Weights of a small GPT-style language model, trained from scratch on English Wikipedia.
Training: a variant of Adam for these matrices, 147M tokens, 4496 steps.
Each number is 500 + 40 x the weight over its row's rms, rounded and kept within 0 to 999. Layers, rows and columns count from 0. Numbers have three digits each. The size before them is the row's rms in percent of the matrix's.

# layer 5 MLP gate, 448x160, rms 0.107, rows 370-381, columns 80-159
098:453517536553458560460482480566489537576497545485449446497502527524500517457448466555440557423541517525515465476474454499525549523501508500514488500535546503487502488451384470502485409454543480533467496539497565520411454487506517509494504460
097:479437505531443479368430477554455551470569498489461489447506535488471506495591483496489471458604582454474475412484480438483542498490474469449522508554539507452450522568542454520513408551529548461534474579432543544463521511476475563503533467
108:453519505483556481468550493448513509461534466416498514416513476583448438474465446468492552530474584487519498517451481554491522487541503473379457537538490415491551452477474500430452568488479540493526424465546452473525487486467445544466453518
097:554399515476436475526512444508484515456581443464481460419527478554519461457439502470466552541480482524466407443485608478486521441557512483558516557475542455487492485485512503485517473537405530467521490593515527481530513524454426524493477561
098:445511560450515545475497448456496537475460454570537522492434494498557497544490451557468456442508515507492559524511555533481558512470422427526532531490524531503551513579609472550499480468442493535524499527553488520515468548527487431517496479
095:487549549488541474518490523531557510549464449538495463497518509473485435540510497604492502528444450445490589497511556512573527474524471486417456475507459541575495520598536497451530448457478412521463483470564545451423521547540575484486560480
101:469496503494406429528516457483458537516560553505471480427503484521492468506574524511438552434532519482505503471495438509450485531464545459490513474504445461584542447510451518504503549476514498522568475454465564571462475461477547579498522454
104:456534531546497441542487490490479478504531478476511510585522513601488532579556529456467522548466530446524530473478438405523457462537557514463532467433502509508472429523540511522507501564507450476526450495486463476528556505482535508540474539
097:494488488519409447503517504520547476589561456493446446505509511568561460507597507552521524509567529471549550425515490509518469418519522533444490522468494521486461516460498552442484539474424495529464572497492481576491508407530497488487551518
110:542518592503495526479497552488478531486462509455540595512479504546562520432406498491413526538463455512485525424497493440482542423485562510475514532554525487544505458520480527496509500529511520466521507552538530490498437499535524551465573459
093:447503495473500477497457500381498489474499487512524428500438466476461510503585579512463466450468548445530587517398521506517489459499542518523434518542576462463530507493464490539473487456473485514586493517497513600463463478528442453520602538
096:520464473501515454534530493511447458489496464419461489472569524480417486485462490520546484374509550477471542494515484496455496523531478498515501524471491460506570469549568442518554484482402464486447500465507553499502462450558533516505435521
# layer 5 MLP up, 448x160, rms 0.104, rows 370-381, columns 80-159
094:487464490465478495491529480545460505488455510531578540583503521462481534510496530483502520500509502512602564425511512472479452554506491462552480528491548492491490513492487544484559454506512468501487475466488432504594497468488519416464543520
098:470473501551459501435482489498464475477525520535599449487453499487460493527516542501542466519525546489558516524501516503543518493477472572433451550496543542524453477488468499495494510484521475568517515520477518558524487553507505552501507527
108:494495485529403529512539443503515523497529480582464430500536506505573488522503478523448520518512541511515514489452519474453515516446492441521459563507494531452477441571499473488478446480447457537464436557571540505412522509533475460476533465
095:498531508476518504514548504466494527506564534455550436598502502503515454499518510528516554485521504522566501589538527504541505461495501486550511522494536498480434515469468523460458459499425431497498496470514492462544498452475477512461483541
094:568524500527499487554495556519560476531457512433522500457537486489458532470498557536431469505521511491573439504549467534460477469411568480478507515459419479566453522514452507498617456432508508476490482518500505433385445486461550482484550549
096:449483556556520531536476490509500482509536482472414498402509464496559453424514415527459445547473521465404516517511461485494541560482447490544553511567539502539473477569500464480521520493477496519505537521509563488533549492460549427444466489
102:588502490477546508505559501479393563520544513522519518499505531507474489579428496475477536424464547508472530522452424473485538515554402494518471434494526510526534503524481584500519480507540448481549523485522484543588515543520498440608567443
103:465528449502469481495513473542480478466412471528478551525503468462539486478560481507491534495528552512500555505468552436566564469557523528565473533461505420471492431463529441488530542471458453436595445484426509500543442462401507535540434477
111:567410486490495525410557571612465549412501458549484427461508483489517453510433483555625507577504490507537531587542570554494512524456520454514528472471556490483538523496464506479462550563578478548477448516468514483496469534508483553429424472
108:541535539447427416422577563490545512515480437488506504495560448405491485582524484514450438526453501432574529511461520427537483481470485509450509507554504533467468528590548439519536470471359490546522478549528526451474433516511475491465497566
094:523531512500572470463488485519517480440516494458488432572548466428545532484534448505559521528409463547505545508516434485530485443450422441454600384522490537503529428412554499591473507484435462525461449481473507501470479420497490573579462509
093:474471441478528502533566405509534486584541532539484481540518501468486507500459499512498496513544540550539504496487470484518471485513560529535516565480550486453499508511542468461510583475488427542478489574532468495474530444470438495501466497
# layer 5 MLP down (transposed), 448x160, rms 0.0949, rows 370-380, columns 80-159
093:501462471569514529505484506512491497500489474517483433517526488609479576530561531527502479495536441471492483501537549495458514568538478499529495560532518531454478497481566522482566470595467494518502518534420436514511602477500514484504468460
098:484456503537502536523489535531509504474469548583494538483437420486553483538461544597532428502483485429478462532542475523471545502549464528479500467475514532517528516496542440519494471511553520493454470471512576482528484467518464493428531507
105:433453526503559485510489489458483469473508513450460496482456524510514408451470445477468551589458458463393507541378510541505467479508426487501484433467569496530517521562504496471493494515430445518483552514555507521557498483530498483441454482
099:513453522545503528471483469582479599579590501534531541471477503507522509512489510500501518520524442463490505464529548570563511493473478518425478488533490486482506530562576501497541513429518501491532455420509548508522429476503559536499434468
093:563483489618523499509496542492574526454540496507502551498509499533527475523563501470496516430513514519495461480461549507479478487504565511452563484513451462455520524469524501458476557522535588464505513518389530482441477463465518497510507555
097:460574485445537490437493534558464479448543475453535479528515493460515531491532564521551546535423483481470524481565493517513475481491483540547452518531475500541588474536433500548485424490501471533426426515525543477594483575554520537547502471
101:540527497450550465460524427511506503468555469472496438481518452486497415510502495495477436486545511583397555507518492521524562496375468461492488530492492514453578476457518468545531521580486514473464494487550490489455507548547535455508466514
100:534431525545552480497523539519479535624510478537470505517506506573544534533548565417523486493519463487498418470504464483465527555467535560469493529453557495482457598550486533525567474526538501468518460550438439513475523498566539428461505532
099:484489499441433422432491526534496513477517404414468524503611487520465560488450468487510550490512474472541513523498457463438499513546492460477526529499514537482543525544450529517505507541613476526486454486476534469467533476486519511516523505
110:530517456499512587551474486564474520538518490480484460463476428480513567519488517544566494488481544430557535516485440471530532559510574564571497461493466555543531576529500466474521467389515445520455537521507517478514519514551458481533565583
091:510443454490532526482578510408524490472556496533514496548492465520556487569516486421460475513544532472518496475531527544474525452411392475463512513478515487499531478525491476471472488505584519559573492486477526527574517479529530492440452487